config.yaml
n_layer: 12
n_kv_head: 2
activation: "swiglu"
positions: "rope"
qk_norm: false
init_std_up: 0.0448
init_std_down: 0.0
Each number is 128 + 24 x the weight over its row's rms, rounded and kept within 0 to 255. Layers, rows and columns count from 0. The size above them is the row's rms in percent of the matrix's.

# layer 4 MLP up, 320x128, rms 0.105, rows 218-228, columns 0-127
size [112 102 105  93 100  94  99  98  99 105 103]
[[186 100 139 121 105 109 112 191 120 151 142 108 160 140 110 130 137 143 107 102 149 124 128 168 120 111 113 138 104 100 147 112 114 121 143 127 120 159 143 116 132 153 119  81 114 160 133 146 128 115 164 112 116 112 160 142 121 182  90 167 113 113 133 130 122  97 124 138  61 146 143 133 126 141 114 102 159 123 171 130 155 127 108 105 113 116  76 120 123 139  94 131 150 144  92 182 146 174 137 167 146 114 158 125 121 104 124 135 109 170 150 109 142 147 104 130 113 174  79 118 122 124 129 124  82  99 113 125]
 [ 84 115 105 105 153 117 119 111 151 125 131 173 138  97 134  96 121 111 145 135  88 110 129 126 169 150 110 153  97 146 177 148  91 172 130  66 106 131 145 112  96  89 156 102  80 168 108 117 128 154 111 148 124 139 167 101 135  81 143 125 106 106 147 132 154 158 120 124 111 129 169 143 145 108 149  87 128 128 142  90 127 107 133 165 113 140 123 120 118 148 106 104 107 170 140 111 134 128 169 159 136  84 117 119 140 105 112 175 101 131 129 174 100  94 113 130 136 136 147 118 120 161 144 126 115 101 137 136]
 [ 97 143  98 117 131 117 131 121 151 137 153 102 182 130 163 172 112 174 125 116 142 167 117 117 143 148 135  68 110 151  97 175 178 121 134 134 108 128 125 133 139 172 118 119 114 128 158 109 132 167 166 140 130 107 124 154 117 106  96 129 145  98 144 109  39 128 149 142  79 114 126 113 104  75 128 144 114 134  98 123 111 156  78 141 122 129 143 137 123 130 169 147 130 122 130 136 132 145 114 118 126 115 158 133 119 131 148 138  81 127 153 129 162 152 114 135 130 135 111 115 134 116  99 145 161  84 168 118]
 [116 122 101 122 143 104 104  82 135 116 160 105 174 155  83 137 146  85 107 141 138 100 110 117  87 132 150 122 146 151 134 104 124 121 132 140 155 114 111 130 100 159 117 134 137 131  94 103 125 129 128 137 102  95 135  89 151 171 151  90 103 141 139 124 118 162 150  83 101  90 148 152 164  77 123 191 144 151 140  99 118  97 117 151  88  98 150 124 157 101  91 103 116 118 122 144 112 128  90 140 158 143 139 150  93 143 112  93 168 158 133 180 120 107 135 128  96 126 136 122 138 104 117 117 140 159 132 114]
 [159 127 131 115 109 142 145 164 109 140 167 134  70 137 141 133 119 111 146 113 127 116 163 120  61 113 153 167  93  88 100 139 140 205 129 124 126 114  97 103 114 101 134 129 135 116 188 145 107 153 135 140 140 128 154  82 150 108 101  98 120 147 152 108 144 138  79 133 130 141 130 105 127 115  97 127 145 100 112 107 138 119 128 102 107 130 118 122  90 106 147 115 135  88 113  97 109 107 140  92 131  96 123 141 139 145 141 154 143 176 120  96 134 100 101 156 109  95  96 120 168 141 139 162 144 127 156 143]
 [144 163 123 121 123 143 127 142 102 123 184 110 140 144  87 109 143  80 119 124 130 101 132  97 113 184  83 110 128 107 102 149 113 140  98 143 127 142 142 101 152 114 115 154 119 100  79 119 118 135 137 138 155 128 141 148 146 112 147 110  56 142 141 114 129 126 180 126 164 143 168 134 149 152 151  85 120 125 112 105 138 147 135 144 123 111 140  79 134  79 120 127 135 148 139 153 130 165 133 134 182 120 146  99 127 130 149 104 136 184 124 154 120 140  91 147 151 131 119  83 122 104 123 120 170 145 116  84]
 [135 152 150  78 130 125 139 114 122 151 103 114 121 131 146  92 117 141  97  92  84 152 133 133  87 124 134 123 100 148  63 161  98 133 119 109 170 127 111 147 154 162  88 109 117 137 174 122 117 105  88 117 150 124 106 161 120 186 110 137 148  96 128 126 110  61 119 129 133 163 120 105 127 129 138 151 100 138 139 139 137 154  97  85 159 111  77 143 115 157 142 132 147 122 126 153 122  85 121 107 152 154 132 179 145 121  99 138 170 140 148 102 134 133 148 140 104 138 132 109 117 114 152 110  99 100 114 122]
 [125  98 142 150  84 139  91 162 141 127 136 139 176 113 120  91 136 135 155 137 165 136 139 122 187 103 107 123 116 130 114 153 131 171 142  96 128 115 153 108 145 180 119 129 124 181  89 133 105 137 159 165  96 123 152 114  96 177  88 140  94  93 112 154 107 128 131 133 156 164 139 110 176 115 112 109 109 124  76 135 130 114 111 126 164 133 161 139 100 137 104 161 125 133 162 128 110 140 144 137 126 126 133 140 124 109 124 134 149 136 134 137 151 135 140 116 112 161 117 118 137 105 142 132  54  72 125 144]
 [129 140 141 129 139 112 103 143 138 110 171 141 123 124 151 116 143 132 132  95  70 142 152 100 157 173 159 116 112 155 130  94 131 133 108 130 178 125 119 127 164 120 156 131  99 122  89  82 163  89 115 161 144 145  81  93 133 162 153 142 118 132 182 137 112 133 110 146 117  95 126 126  85 134 169 117 154  92 131 114 119 126 128 167 117 145 109 130 123  94 138 113 107 121 147 129 134 128 153 131 125 133  89 103 120  92 109 116 145 112 151 124 145 109 127  90 175  96 138 130 137  99 150  58 168 155 158 112]
 [ 96  88 131 126 155 111 105 123 145 126 176  94 130  87 117 122 101 127 127 104 128 175 116 112 115  93 133 125 142 146 182 116 119 115 106 127 129 142 109 137 146 158 131 211  88 151 144 140 126 101 112 157 128 169 102 150 147 107 120 115 179 131 147 130 163 118 137 100 136 101  95 115 101 101 133 134 113 145 133 166 125 129 127 134 124 133  99 140 149  88 114  88 132 147  95 102 112  91 137 117  82  89 115 154 129 149 111 120 121 126 136 110  70 108 121 158 104 147 136 141 112 119 196 113 144 115 123 150]
 [ 78 149  91 113 115 108 115 140 116 113 139 104 133 126 113 142 153 106 142 108 123 121 134 161 125 127 117 125 139 125 125  93 140 115 123 186 131 158 114 109 179 154 129 101 151 136 146 146 133 149 116 147 128 138 128 165 136 123 148 135  90 157 148 120  89 122 104 114  96 126 131 173 185 123 157 156 118 122 136 155 106 162 133 137 142 139 118 150  77  66 143 106 124 135 112 132 118 157 112 102 127 128 134  97 114 182 102 108  94 196 137 115 143 106 121 163 121 149 149 117 108 130  88 113 133  76 168  81]]